Weights of a small transformer language model.
Size: 8 heads of 32 (2 for keys and values), vocabulary 1156.
Training: a variant of Muon for these matrices, 157M tokens.
Each number is 500 + 40 x the weight over its row's rms, rounded and kept within 0 to 999. Layers, rows and columns count from 0. Numbers have three digits each. The size before them is the row's rms in percent of the matrix's.

# layer 7 MLP gate, 512x256, rms 0.0834, rows 195-231, columns 128-255
088:493541452562472510507488540565496444499411490488509501410524456436516516551477501599525469462470436538465494493507545453547460567530432437531532535521497490459570529555477489474499481521498418472460437532476446454572608509523515475503574465552474490534475508501478535512504478516489546445484537597530589568513501485486449500534511510529504537501522453421526498523478485521469470501519
094:577461455431531508539424468508496502442492486481493537511495457485506476509499478531503641560487508427527569467395456495474504520534551552568448528544472429545477466480478498487542520492388507469479504539527521488534480453489486541502547484488459512479488464568407447544487516570504463504436570520461481505502430511473568482532476557495534550520525489445494521557535484508480482460479
107:450453509521505478443458518528522452488482495483561416498427567513498462536489506441489537554515502446482490570479507532500496496471514524532476478511502493472508551474509431488530615474455444519538424435513510446503542610464543501585477468576449502454501443502434506570503413496551506490518488493511465518464520548532443566506439417510470519433548440466550477513542436458514394534531
107:451484507532471582519428544520411484465489483510422575475451494465519495486425577492499482508533426554489449483449476529473438518469532576476429476496460491483556493557489546514495551592493469506517511514533492540507497467415494506500545532566490443488479510486525436478465503501466566499505522501558529500491490519593503502495593469521423488520489506431526489461470451549498580592516
106:461568519477432460541500524524524439469603435512503523525478420485530478495454481471494499487422496543507429539482450468517460519468537500531508447533408524469554432463477471476499385445534479562458542463466499524509590520450476493485567533477477490510498491492509511460498501448515512504548505468571463538521545504519521562562527547526563525442476491515515570546492532556503589476442
096:498473500443493543517464451488531479487468512494495435439455528488456542518484532508538522483571457495419458455455490523521475513515424459493504493499538461479516473472540400523548554451523413572459468569464494556442608494522478454471480550537443559469504491492528485504538480524512451541490530547487487541409460406525547523476502544442532428468558475547530477493498484499489484524528
102:469478494455493524503504507482521591499473418568471501487487433473492571393472455514482477559566477489522503463547439491543495524494471492488491520495492540507477531539536488442424531492532452503488565465471486497522489524580539394441483456512517436509393439552478497486501535574542514475476432568550574542458485487481576471546488487556415490504521489512450493536450387518435504425502
099:525483461518462509464457533478552507500433562478526524486497572508510468536509530527460547400499466489495461459388507492538496541580468489494534511467479529480566526536471524466478515426502511460502495548534524508480662519507496585501521487512459474478521507504566576500450449527532549564494433558443584491482503543516457511543460525451485505480546511513483466468506476453480473490548
099:540445521439479505545498543533526543580522504496561502532513475478504516498506460501533513585572507478495522454489435504577542472526513514521536519521508499546460486477517527434487476447534532540494473447530493469622497521479524491494505452474548527505494555481549581442491470526481539477482542469518469474473437551512503486496473466483442440518439519527506487484462500567508530521487
104:566516487448460510476505559510521554528456518490510471440494438523436523449503448498477581453482558519547471535492472497458491532501546522483536460512525494459425431507519507552505448494488510599464506518455452561512507488478478504467483487461466502411484516521570487484447500502508512490450479407598528517477494497552519467561487533528447417578469513457451502523497551507568496442489
101:553500521491471536505530518421589475512535561544515486453516535494457524458441490524474558481543511517489547492551501536490481481541441470535517601513519484596505413486555460550521473439407509477475464538513548476523520546482471476537551512496520493438516515464495468508520548572461561485461514449513495499484436487505548543592501549522514495554475535420470433533558466470517511546495
097:483557526452496518397464480529558494467477492509414409439504447478457563483511518563404521515445438503498493480493496484482505514491430506507447503477532522485495499406453526473496452545515532500443538521473567570495509456504507406497520544486535434441576373585547528510519477539475499446460437452447500480527524567479493483459442507482510489523552500496457470519464501509420447448497
095:482487509546486527584454464506423435449516451478525449491450514552598554512535431570556505475558503516529495453557475474504469533510580481491499453477470531494482575548477547470522452526516480475484481479520497396516539455471516516477487485533504489452503538522442426486504481536482538449526506473455503507490505560554428490479388489487574485511470506458446552439509527512474459513498
102:523463444476422481453484529469548540479492569539482534483519489530508472477486515530423402487502572588456586477473479478541402527444526444515476495490489456572461504476492466510435481407445425498451520536540486476449424552471529537508484493543540474423522529454463589495461416491504531488430427526500570458489531489512516552487563532518502456470453520564465527513479577521511511486608
090:582480572527531486462502528477429494488540436461553492501523486485438495482496485457474454569505464504469473498481450484539496552451523475481472447516551419555444543491490425500454545476554459512452421486586481444471487485539513497468559485532548526514586480546503531525514530421485522464500526505507490493503583543529510519514426475417461476565508463457448523493463455514516467480514
100:528439474480514536543489447525493440452459507565512513562501464541534554522543469478507527555520438480517511503542481524558482546496520664478493499481618568397483536507534481520519542557486488471523522511557476483536509486494535475435471532570439502462459422505526515497508537506529527423495534501580533516483541531507442507477553507506480482539474512501445519493509523504571463460561
102:525532459515518485518500530493516551518511484479573462461500532480546495502459431522460486451521493506528484497548512534520493492515430454501499508470507468511449487519562504415468475540564493468471548491618535514593485424565459440420537540489454512444523416529417520515496466496449490529423531522539588462604537492475498445416491454522518547468584494535446459572458559502519499438549
106:539502477522504527452478577465502493483508435468573503476504532504520451494537534548522441438447478540550497441568511403491551497524479449493497468520475460456448462444494480456575489489469557499480477445454531556517528476521466466488462486483437546427567436516533422484531572434524504571448516541466505525442431489465529408510527471501501424538484470448445559487484599494512553497537
106:508510508465539497465506565501424560453536534536516466524507449538488509515458556444554518466477478536497486524510427504470497495489500541516522523492537475431546513518486512558506436452534475473545513484442496537505524493498523400461502505496441534615551498502475439532449455556477560468499504431571507439461461455599500532515535490465540478451511478464473458524463401480575500520489
095:533446530505456567537499541545445469501573488448430487485452509469535435540453461490498514473524537534470475486541555480457541519489419512470496569433544456423566563476557529465509503414471490527501552392389521527548455559518448490505462497501490505450457529491539445532464496513538521467547548525537514504496486508520516529497562534545551514505447518509527463523509519459518490533458
108:494496501453487484493473493462504473540489465508392516478419530537493509436522558566490480503478474497509562512484536483512484454517590580526520526447495547495491591512567429459491497495526563545456444461527512511500517554515457529495493605528507487538529497513504497524465426544498491508509482417529505457456474495448551430475494489523466471530541457481554508512417495522431548538448
108:481441483473514459530435527493527523490543486510455534514489541503603442556497520472557492509510483550560504458483498501518495505544508447511499548456583495474512540495565483528514510479567537414498572533436431532502591452551513570515621507532477501473455452539561501534487524430474456543555452423495499500502523471497456478479518475480496509445485498499505450574424466439518512443478
103:524577501474478479505502523437496470529491495426528469414458502458476518470575488406507532483469467572436483546481436506501519519528559478506501521509498509496441512512527539508467495485621476559486452455460527482523540522495506494500538484516555580497554481537469589606448516526487424506430480455579418468459448509500409491546423500496488493411498470451435492449501560502448514455529
102:534515519501470517496484409454429542505530476461548504512534519485536567464495503532482532462507538513521503545428466459558496556545536548437489491464425453494475489464534554541465540503474432538516513488489507511490498579494508505507465507504525490510581512489529486496476435453470551533481464525585477532485538512502396499559556480491536585433559433414477482439439517507612496495501
100:515509546500543452443507449530460517517495489467505482496446486499515516490488507489580522522470410444471508491533480550565507386545463416595464479526456486486574517501481468536460550455569548579510467474440521561479517455486472458496492544559472518488529526599423476433471479514554562536496479503544464576535462472550487456500523558525453510522482482494504527444507487490511494458565
097:523493545464508506525459529586474530522501468497532525491474482507482451497581513517483465474488532518535450450534466595536468503542497514528476520432528564557557572487552503570553488507463522482530427512417479477541453510437557451494523470451544457481492504483512444541519493522529463526546394454563562446569547491497483539521529542465494483489501524458515537481490418502453516507493
103:498450562476470536538502442472490449429470518544566475489524502506474491542506553522555496547493566493545498572539427500503519482540532488525464516521494533463504520423527559586522507416560521513493470491490517493509512515454420509548479523561488528489484488509512512497479469430531512528411446507467516436534471480515501485467471505521577554486487516445492489480451533543481440462560
097:576503526512447508542473496512429467530483481485588492438531535425538511492529518539502449564464506511461485581537505560473491542592455545525474407536599535478568484484443538468420484451499529508481457535466585423493535492466559516470491526504529512478498509484446497490600516523575521482529511454424483520467483479431543450465562467545499451538483516494533453575540495538458430528493
104:543494461472473543418443556556520487448470478471490562517519524537458526414533490511450506521526494526498555542522493507498561583472605530483494524513500456394511472461508496467455467452565452552505519491527551479464521566456550557551458481455550504567525424465566505508465520449472493524547486526531436503564548470588443522504509507495500498500469568544521544537485532523490472514598
100:457549494492527505530502548515544546488484445421454481562482460492545488530554485448507520512515477477523495486467495472493511520546459522461457456476478521528505529538485487531477485522539451495405530551451585560481440458425515468435521527507479478481490420470496589463532533523469524472505493438503431496553446425505522453427480471534452477489576436492516512533461484548506556512572
074:451471421496478461572509581438438521460552527508504534466522496515455446524472516536496467533491519413531515539483469582526470485549460446553505499449461462509483506417461478513470527441457484524487433561527494506477469449515499560511572459525422551480522467485522487455486557430441460484523529439476554466528544525509543471531484486493549434488565495468460522451522466507517482520543
106:490468508556523463551511551547478438527457512501534461534467459524428528526577529478413428459538516516481520494501552448526511488377487575566469517534510496508511502462511475569467433487534467432497533477494486543478533544502546485490457505519405496539524551511549497512538482477527410588545478546431510590536492537491514445460490507533524511459563417493496530493508528541453500503612
100:501480524509459490519532382520533416484452427498463531487539538566512504448521419515513508546518525452507561466554454491522521498442567473463531459463549552470434570502524530543513582495474537414503531564474525501536496436500459462500476522497501477511442513569448529468547566423502523458501500560446394473517521465487497506493484584497483474502518514514492504506464499490468490508487
094:558561519535486504547477538545470475532473457441558495511458497603551458472519505551454497539428553469455404476524520444477476473554479469479488475547447435485524479476479463485452495535591434529493457532506560597425495539528604489543538461519511461502465511443517551501516520504478471454532517492481609532474493494493429436500457474508451521478423522474534524476519459508559522500503
103:558542524480481515437443439515449502545516519508466439586446423530530503509484489541397478501571472484522418473555494492478470598539516537426591588582459503500510522553509493475555503524463430548555445515485510528519467500457512512510526483545556472539532483526524471536542511492498527425496468484591479510509432512504528456517459467461481503558519520412517560518491453545537533462543
104:564508555553442525443524481422496506448442544519525500565438508557513422535445443473518521483547526513423513545487553505493523490486536494484501552436551530478460557500446528495470476498533485448535445595551534520486539485433490459503560537532427569461465547539494546469466519446493545500472504538495506589391554459500487493455517468527571496506529527440528505542464450533471563491556
107:512467480496536478526516514467502540484473574496585538481445501548514511571573516501543563486494470566542466481515578491487497484507582483536516434560467505461483431520475538473438476490532490532580553477418582530563504527512378503513508506510474474538448511547489489504513478483538478427427505449441413446476458492481515612512498471453495421522463517503465533411466488501476557516447
# layer 7 MLP up, 512x256, rms 0.0861, rows 195-230, columns 128-255
091:566526619479527452563551413557466530442482464504451499496477516533479486480434528562500548459494533521439504478489535530478477492512513487480477440519571553539413497525464586441557492492545541598562495452513533541442490535489528533551499508516492504470468481532468515494497480440463457514428528525550396551535596471535557520511420425485520434449445459562485511531488564408467466456482
096:501498504502534512537503478516500556439554445503452527494441539463453475559508463548520562518511415478546502484476495510543409526519507482498560476565509476489566474441479455516507586547470528479498526497479478549496459561542509423495535460583451570552476497561472528492551511553535462546408499504416483465535518501458439540468441529460516448409492437520509524522452505552481482547489
104:496547525489500501474537502479541486567429383467498442512499598489484488572470456496506458478576555462538529539525468514480500553503470498464450506474484505492478516491437559525456507443481475471514521498494504457484511547479543439438536507553514518501436469552403547589565481491491562514469430469464509580504465499540466497524465512577516531494483448478459527530564485570533460506462
102:460431447448425499486548536485459535449487597444487441531482539461519542464487535367483476449444470487460459513499522497551541512451515514546554466499476461477496484502517460477548552497492501549436508501514464489510469461535474457536440494480483425534470462554480490527499554519559478566456504552535487541530445539523441489506528542486490524543451508495471435513509533502484456508468
103:495462516513478528492459474511528518443519456516461527447581453552523495459575514445578523510463482460435493470473537568546552531453513533474517481519479520519460488536468478454454535468481490473605436541467493345549542502518489526485477474515430503520490518527428520471508527473468543559476506485396536496463556480571489512489495448495507519513483516548586517484486530515511503510436
097:513479465469512541506522471571559482433518479499493513468474482529528483502507479499484443492501494510465498561438516541519522530546520451484518523501481507520558505496443522519420497537531555524462526457495547476434527474444544514506483508410536566486541496511577495379474466449464568493444478567509519447524545468463479422441558558483520510460497496373464550469512444477549506539466
106:428478475504480443541440478511526489490476441475539515490440490501532474451440464566485389524517469486510462490567476463466513529594496503536507536469522510505473536469509483543540559488492479526487465443479407526429536553490453488451577530504567491471477492440454502492469496495534510491498476555596477549486575425547469429515480416494524466530492494485453470560456565498535505409477
100:407505457509467536503551532513501540484543490593547456500474528478514419478490525412476546517462496527495478515441400460537511527450535505485462435442496514433523533584488553445490556476458464495538496438454466522495555492594517516507542446447542536511559431515473466535502497520550488513539428513445514549538483431596453534542478550485567488536408527574470557503498472501432517501535
099:515453528523443542481463483581526538516498418562499470454476537579528541500484555502543548525561480488494446561553500556452500450490530500588577490445505537519472448480496520565439503420487494521526537496475469496407522474581560486497458476452457529498504433478471516477519494396500459399529529487498518543552535454568506461486481544495496511448570493480557593459575557539460441531500
099:494455515495456525514462501539557524495472463485511533450503440495546475463410449489482546481477522483504473518430454553467527505514491451561498566556526491454475557445512527540525473476475581579530497471488464503520507496516438508508512511546502546446514502492614518519463434485530467510456495448484525530419476527495515500534459479483522489461493528369544494521445522481480527530513
099:443475455475535480539481473487488373459503465492504536575440483481546469499552478495487535536477496553492504570423520519484476490474466489523496472523478459504493519494522472505526512558505533559490520574492497487504575472532492473530528548484448488493490551532507563535461506452452473479480533413455451455587551461477541547487411504455514487473512494563541466510463553516461506507423
104:492495551479450586526473496411477463576460534515481498476485476529543536514501501537428505511497499485474492517495543509417531446494514488452521556564543495523475452511482561478507484441473505504490494482483510526498517504415473433494473490486472409506456507479464521539512459420472592481440579460563529497592462421449523536502446510595478537559477449485456521459545478506396505469478
099:521495491494485492476473596463535465535531492441530524446486557427488533491574539516564444476467550533496467471484539533487561471469475503541521524516479485515570502498463523457491501498493513446482474553511529488514498489495524458493445488451510501546592526495540515458446561499527509475550579471438460524515431561492564529540463485464423450502552519498526505490616498422457506490457
098:542450514476536539493525577520523503442525478509551510480480444488453445462572445492513460453501555462467513475432450469504450487452471467418544434443494528502470451458468493418456414482468478499500492521448477446510517515429432566476463552476442485483538470505416484519539453449504447469532503578433455536567503507495514485470520552489442459562542519520482545504501495558499557411499
096:460490587495562552455497523510497495447475489592521544537481526536457424522415519506507549547485474511507491503476496446497527516490557496502503553509502505434462475509541526543536468560489470585537468540548563442492429569484483556421589528562460491453456496508478468558533538485546528512490495506549510503511585453608447531426490492468462543438508491546515497431489461465509475428488
101:485524492529437486493524454487419535472505505457473421502494470592503502502501558497463508555488511517544461530524483445529533505568567541478457487482510581502456513500464500450473458463520513489519490482484448551540511436578544541459500436487415462489523541500532540520512444451521488554483483523457478533496476520501478467555508523430460513550428496524469507547483499531640451491479
097:533462499551469455524443515526380482458506471531509602511528543535503525499518511526538455440516515517547545465534462509536477515448554533490533511490445494489486556550543567504512516501535517540511484454549492565468457540534500486512435413515500525538424486586449518507497489479527496510516551525601438479510463584477470558452472505485471496531537469549510503490551468483501480472500
107:460563490520412479457483438519495452481556561565497472477496534495554418511477506528472538537483568438547479576531481426515477534523517497468512457540574560489521452535478478509504469562476460551482565537450504493469410442466519506467499456539552487474499550485540503413468513539451491468530520503427500487441563513539428524469488484485490607471488515463540425525450556492493459489486
104:557499432546484508464422451458505549488545529473562536531545499457503510471511579473482494479420538439441493497502519538471522529491498477552483558516508463512542430518501493472564530369512547458512549483516533459431521504438441493469524513516493469524516467489472508464451503467454516484497501502537516522532538489477584543520462492425522495542513504520464517498505561428516550460534
100:522553444505458479491494485505509507547482520471532466509572514435475529439559535519482433474434542415469518560511529551530490424545462486524544493506536518476533553478490506479484492468488477479497508457514555475505481517531441552521472439570470456471451498591536478487560486493490446497542561563461555476521470522505494504581602567493448466481498557522435489502545617400501472513549
103:531513504466415535519545511525502467407551469561545457516461500569515542507567406485460538523492552566533442454509506486526554442454494490490473450514527501534537448474509464543527471513538465457494500590478444483513534435449480501539528545432542469530513485506487548450560511491464547469528566466591501521516561408509533525559506515455499553469527518532510475457445479538442486470521
107:518483531470536537453505484547537524502425426581537476502476443562446534469400519524492420529478507481531552495430542398456480539482464483478464512517492480562516490495450558493510562485453499524502526512560479487512456532474529411457501550501550503436459440525501503503498508455492485549464507588558538518446536497540596520459513493476490467540461529512502495397518523574495487527517
102:575456437506466538512476456447530465473473486518420486505494461522521553459498443471521473509534474537413485461492539491500507521592545510503534505506511537462492495466518473460493498537514481506529543469583496465504484493504467543515443477501480506506555534489452519518504447508476561484543487495443548549536464525436529530497500510483464571509482527518506522440474492569548494482545
099:528466599476491568515461498490538493482517522493530518465536540528448491445516543455513524487482418461568473509478516486507544451505475492431504444494444439419504560551452506481469446488546422580374440449497547556493531505493503499586447481478436463497454482507591519414572513476482504546521478564447521449588507457509558523502544451480456561476543520587459486490576457510434489510489
104:523511514514436488514484505509467544550496493533438545516521542533501445471439508495503549504508548500543512469460467552505483481494521509556564575484488412512530526539547443495480491460440532498492522520483480453515462413531461418508513471537512483480520457493487540473443494461513506503510486501538491585430415517411577505497561498487479519478459432521508545455510522418488468512564
097:494474496519533511534545529476500552542459529497479493512498586565483599544494468543546520506493492437507505530611522491463550471547505476567542520508537566453441458476491446497508521418545574458429541484422541560538461505502523491482515499419432539494558481471482514449544488415538507475572510505486453429514489446470502478552441492514560449483531513465526590428517546531518567476507
104:481557498493451449450486523485515537440523458554487617479462496419507478580473456552439514555489478524547511505561492552575466444523417501454510466495536428478498523538480445572538474502552476457533511495487509550538579499412528535483537494472512533478549516475457567525498438496511557477502542511487482556484506520474629539630553439549498541456469526571498515453505506497530489507432
094:521547475397558480495467524470438385516448499487556488487489437486455517459496516527450480457473533421444529547551517521516514504378588498450572503521497514543552498505487498533518413537509491510572537516491578553490463519543440509489508457499558514538460437510504522472503544485492493470505467513470580468466540482450547525532507546529562522516485479517478422431460485537485519559482
099:464479494541522499508410515504569503450414468552507506455464526522516417441556527535464499572504474480531525443525526570429434561578499497549465433552568468451521466542539496474520449476533545565532550473565548527476472480442543480462509446483479506461516504449448441483518488544465608476529504563546549497472483455519549527477509477547474494514486507409517472453485523477525568421483
099:516533519451498480476533440489516514534543524542500499429486483481502460355462543538484480521547524530473460477543488559556464518516485495537504588496472523516450520471487412504462438441452511481537447520500449441489537576561526545531532519547551513453495511506493425525514461509548460560504546578559474517514549494548499464543513504543506471527459518503518512452513501503540488386519
085:495476493476490506457498519496532483560528534458443491485483480501449502465468538538513590493605501515450474542491487441487506507511449523492495503444550418519508496515468536610525562526424483438491568404547454490557481478484496494531522446482432469423515521518518459498532526461424562574540504450510437458472528511472546517540592520504484480502479458457544555517482488462439492542472
106:495519499421452498503456455449435498470469456469495443465479564507430476485506517491500468485463587486407489508534611507497460484507425563502518544500539505516514526471470493500517453491457520518595501453414430512454496540482536491441511461499442582555435496509563435575517504538572551486414458493515494504579580484490432474430464524494477478520463471457531487408460479516545534458522
091:480520510494499505510515484498502499528578455522483507486522491424375471459428551517489534566433553428579414488521525515526491463516485507519466501551542494521486473468561504531494534531486465462538502477519439503577492441489488513435462438500513548518568432479500501529387490592475451435528518481535467458511455557463466562506495489466523524467559502456542535571506463507514512546490
097:458522535448550460503512502513519496465473485456492517461497496593468543429490481476481485492470526558496440459441539487458469540537472502448543540468478479527511552454445503438450508523530541542520510498532533497505515445531486494518433526516494553503464483523504585485500432427522498505483473466418523565524440540478485523454486426486494538453548420462526486532498472530538536499521
101:505471468516486575521522473471498588463507441507448509484503436536475485397525553550491537476480501565593542486473457484558555484497513509546509501488508513516517547530518436456520459518515489411488518431473514543505483505528519484511513528500485491428512446455476478511591497537554470501520509487472474506416510483484496545534476485423511547565474473548527526505433459509496541517578
103:524493539511495460536547522452507420469483527560526552554489499562502465530492435442498564452572472486478522556474511474550464567413523527471464547475510510433487523483468592481532492408572496514477508482477465493482586538464547522500568561508489423534476551513487521514477476444468527470484495487402494565418545508515476522508430425488544555523518489520496603509469496518498500490588
# layer 7 MLP down (transposed), 512x256, rms 0.161, rows 195-230, columns 128-255
094:472505544455520560521465520532499458549473538473484527531469484487501584418525519495477496535529560483517483544455487474502433513505581485491455483463528521478522487506488495499405518495496500479550481587477549547478487463468500472450492510490514491569513520513547472476509540546528562490568495512611471520492475464548503473563478458556516556517495554520500479507482486552599519480499
101:527452527439473436509541486513500529511508504489489535529470521528543494506515493403438602466487471477467428532534518528448516468548495604475483461551485494480428504488458481487489486498461544565485502504536495517522554479548541506503545554497461484498486549471542444530499494476456476494500567439581489527553507541431471416506507460458497402569515512524571533524500497551460422478486
097:524488543512468482495514461572520494442512548461540509499509563515485479497529544509498459398507538527557433456464501472433546509562431583535468510484513498545471490499436453502510512462461544556510511505531520486554511509542491437544564449521505484585451570542514541528519578477464507469505510524453440466557451535518559590494509485502554549447503430458494497510521567478490482545520
102:409527461533544508479527498503552437502565524507491512445483477525498512496450501487516482488491436484487340464503474440534536527523432484453518473463468428448453578475536433501590572471455528492493550536512507415514412516484520456529469534442528476546487480566529540499449496537498516501524504499384457489571500468517572476482456549536503442543489533518513523448508491496516523501500
103:551511557540422450544597526539597495527481578492511471516499487515466478495534485420442475540508451473494548520570449515513516563475531470507531521465551504442508482529550483554537527493440509497549475521560550554484518435439506572462546472568513467556531514444503518577501527480486493488550501404498504425471452499449506546462515503465541582493477534501485512549535507492456532462573
095:488454441559497474519543464534540515498525440529521463458507482470435469473480621541479498515505529532511521470454518488543521445435432505461472418479482466516491570512499514461538480451494576504507473445487509446472456472521487425432502520518463491466472556552473560463541490562454464478472545472545435506542528523498459563572443472473498515570494465573443472439541510422568505508451
107:578420540588479420431503507507537529488436455499527517556539431543508453510574560508507436515466448522521485528507463483455543512499544448446577530484471512514466498495502530514506466525472502519447547507488543494490524425475539503440560442503436504469541542483492406495513499511513571519420497516487477493510495545453475485434514545479535478508451539447523513504489554514457495506553
103:477513381528430539529482530533434526556546513523574515505522516467506503490447508473545593489476538491562433502499546439490536553460519536517536462482452465432465443501467522485441500481506483564506546523502520483503492536539472529523508416552485556513445524535554484513491498483449417495453463519430566530477484482535511493495515469483512520449431473453519542496495495418439609531494
102:493512518504565490525519502537497553503508495476530502450518440452517490520489469451479515526516479497417570508536549490512472452486506508509473472463471458534469476425511518494478487551577461429517457438494536626483484534495483473478531540470453543503542471472526546531516519436506589503463502591446456462417406443549473500472478474529540517552473480595491459429523490495478500524509
100:474492442492463503511440545561496502516469510535482420465482480583547461445531580500544442492453464529447479519499541510490484553437474503563524454452649432561539487491444500557486498491531519492554499499466566471543524547465482432525459453503482441495488526509522508560545449507522537509532467506460445500462490470410468498481460458577466522551558507490531468479504537508540551491472
102:506504432610522537480511538519538552481551466492523419470486491473537514492441461496530592524471499458480472457493492490497497489468479377414517461460483585536489557580448482551511453535444473433513474459409494411473473489492478444424444448450520420473528461455525589574443472464516485495541503503449457521454543460551494445476536533519491493476479438529466499536511438422447456498488
108:476453583520472555550527511463512509496451574473473557516562502548484517519586539482540482550529470516487552529441531488435481464465492539479550530513545492505598545416443496508486534517461480487507463510479501463513569517515484487472524497552493528484497411524572555472580463505492432550534440466466522484529505448511423465490466536444503439542463418604468498518550491468497546537508
098:475530489526458548419501583461561487566385509510524517494461447540498503451462472512456505476463560499526498497448518434485504463468525434462533460588537545496509477485392466480459465477544416489427473544528479536542566498536560472505478457470495541489521516430488545420388483493476560478449527503503456496472448525552530454512551447453477426487495467469487565456487531539488477501477
099:477454507509446497486520490479480496459525503482507535514479466478474518442548544540516584492500466480538530468377523491520507462464524433551505411489471464466518486437506491519476465503540511531465519503483522552541423425465499544498508481553441463463473510579497512499483519471482516494502498428470445467453520500508517510452491556497519492459491522499517556421517453523492497458503
096:547530537494530547533515473469523541411559480525458392468477542527498473474471554472523510538506522492502446464513539511518558504485548503563479533468540500438402520533526484502476523518489522526481535527503566442501459481504514454487485464497525516548446540567456527504476499465501492485497495562578501456535539501490529517543550515487539565545534524520533477540522489469465505452605
099:475487435458498538460508470522456503513552567497485494568564576513487441531445508516579514582527430504511558517445510553595521510459427492496536494448485564486531520478497519429506531477533547545508558435500512538506581476510547551532528511486574501516529526498556511411485480534520432450471496503468537536464500514484489507515479485535475547524476429583501500569453485442595462523566
098:517510479496493486482563459485464496526498468583467453528510508482556419517521498414446530514574457507506512467500527516528524481535530536425499424475495449443525470510533437466506536533509519506530503506548476548518426499488580495534446470537511508546469543559492482568556444458459523504444491408468483478502470440486502520518538584538435494474470548489456509571522481419531525453473
106:499486493486524518532552510464492475481472574499571473514479617439529542480479541565484505546551423544518473468502506452523517520542532555442477509497517541464515482483412527511477437524517410483540598494458466513448498427488562553479549443509570532468496526440451484460464457577457472524498478498393513443547449537457482467528477534508561470520505545561452488555510531509429479547531
103:440512518419513556500479564491525537534552520455464569571464495482528477594505511515512485571507497464513493563491537446502461542422474497489452506514503487496531534470477507523515589442438551465462464517474506448514530574522461504565582488490439467454470436462505493518452464477475524464498531474499562426490471420459499511505462505506544483537549509481497513466470456477490486520539
103:508419523486511513447508459585499452473549527545530485431489523509494486515559538459440527547529566523371515611509458523512513459514527563388539523516529537445493463486492518530482493503555462508479513432548483496488501517497482435528510538458522477452534463501499495508489448519504457477495530532581462454436537520536490504470483480489539439461581479513541486505462490516502551484462
103:523498515491463476507476485531496456466480500494526407458461486531472457525486518496493478470583494489516507542459569496572532494579519540454509520450490466523476477463495407511493579449556474513484470482501497432452405524402484569552499551524451466519494570471432599470564492482534518531521527500575496495484530452411486493484494546512492560452578446514531550476485535478526533515504
103:544511495510553473468538446513499499468557511512418469487467480545513474533460530490516579559470457535597486566433573475444461497528511425559567460448515624497565511534457467480538501512533528480489460532421489538470493440524505554466574539532500565498451459487467501421557548491495572566443503405562418467436439498539516515495483531516452576511434497531485445535512440501512505463517
099:529411465471525469503500470448536496462549499525418392504468520436465511500577483421476421533522528499458579573584558459472541549481558515506518477467473533507504516477494454522530428428517510493534467477472425467531472519507407497527552513509479463471451513508505516530587533484558489532486537470452486478432514467524404472493456469501549446548545483499487495557516524497592431447553
099:453536571523504524559545494579464556448497461434448498531522545476538551506432580531545485495474593491476495519465568488489451483520605529536460477495543526530528517479498536513474485464452537532549440472569518519441519477513508525512595501507490528555491462513532525492501588452559529479482498532594483447493509525483510524513522465501553500395498505467480508467460521506443483543392
102:481521521520519480562511500528482472487544579462466519539497492493502564577478492472522506445490545492413516541467560482498506522528475531568486509563521434516459551512559462473507439446432567533439521516490439571545535483477587514525456523534565482495525459513434468471520542523483528451530480521480499570514590547517548442460536451505447615477538519524509553501503478535511495489503
101:482455580535509471523515472615536548519551525525512454586493464503485496397514564576503507522516462484510482447494479522514518490449492479477480510551494463487515578467501520476566453480499491507515504467569587524462333459456531474541479438484501494491470470451496490479495437554466462521424527521484479483509496489525574481528488475478499450511484563483479495463500432502411504473473
107:484472535520510497529503528554483549489511453505412550489486506463540532500509499495504570550582456474510507487459560529540481495491428557485547469447480509565500447536391476562538528474516511447421535519446481598482482435527507514467524537458490463536473461497509518527517520531540621528453511491473561532515468486494511443436526478522488505440554471503464509502445503484473456539446
098:501503542521505460488563452521517480507544431514532512512437506502476492576500550494439503478488455524521496534478489549517421528532517522492533466522505485544420518448501528486445536455540492487376525496503384580523500526529406498548481480576530559528481480518475529519459539509529468466446505514380494476507546457568551468531497476502533493524453431487510581488515502555492468535481
103:477591454458551483512541480497531482461514543513475566490474536549501483526514466501463585527544528479557578464469477455565517462478453475547479446552555483541503587460507500457534512491490515517488481559498510487524517507579536474544503507515550543471496506472521433500519499505509484461468447487349480529513541477446545456436504463457410511483522474480579459525530527499465484503446
101:479581516421522501407439430446502446509443468519494437533485511500549526484482486515524490563472427555519433447467481490542452493494479477467514578425546540520501436489470538481496451510476498543547528453514433548473505422562543576484500507494529511475453535478527457462502506526487472575527534518471517496527501492472492447498519522473412507554512489501462554516540563550491512492490
081:455550514481460465508481465550459543537428550538492515489563505514470585490518444474489494525515529470498487534478475492511475517490499504423483531448459599435511487484456458480522477467499461474581564457468528566485512510501454417543524625513459536490518484511516423540485521503566477417485486494586437491457399486507443442484457545526496488530469517488513399491563416521509504490578
102:493483499508548497500451411510479459492484453489547546519480481497502517491527506521515525422583511440491478505540492502460494456618485561497553506569470532456474497550457515448475445461497524499466473477552444554507574479499430496580510538516531495482518465517488431461444530543498486470587498449599513522550523522541510485457485453522476462416477469489446476479526599504456435542467
097:537542520548521495489498543523478532602563472516422449488482532501633438423495472537434448474533456495561540507445515483519519501454513505538475507421548441471502520571457508517521501521496528467529501545517553535512489402536509468525579542487499472514481485453528485501559473492511501469516463537463518494472496459463493478470463498474481507589490427459427507577500549428460523551532
098:433487497589520558454427537567509562476497496518480481469506502524485462437545446615514480480471537420511433481566566464496452487469495447465424500447500533477472549502496508504502554495492439487440490458565522490493471507439424449512573467521518568545557536522444466492569500571513602460538498462453537416480498509551497493450469464493488547502444546464527500558495504477499467485465
103:495478592508497449580500456541480515489512493446474538494445490494541476473572468431482562450456593512485468469496522459510474412455507445510527512535502544411499468491468539481428436529483528438511492470483479465484470603570519484469503479486502476489495577516440405477472504508520507551478498495531546466475467561572529530483528452455513531533493488521502534480455535479544510577517
093:512538511486562487473497558424502520534465510560462528513475497473510494524453552517417525464571497464546508493491543468504493531522427489481501489463522433452522491476510503468558505512522511548522469462526558526510486513472528488517511498501483464515527501435531491491540438451479540530446474469735541542456529508519529505493495460478520482511539557530488557501508532500369544480525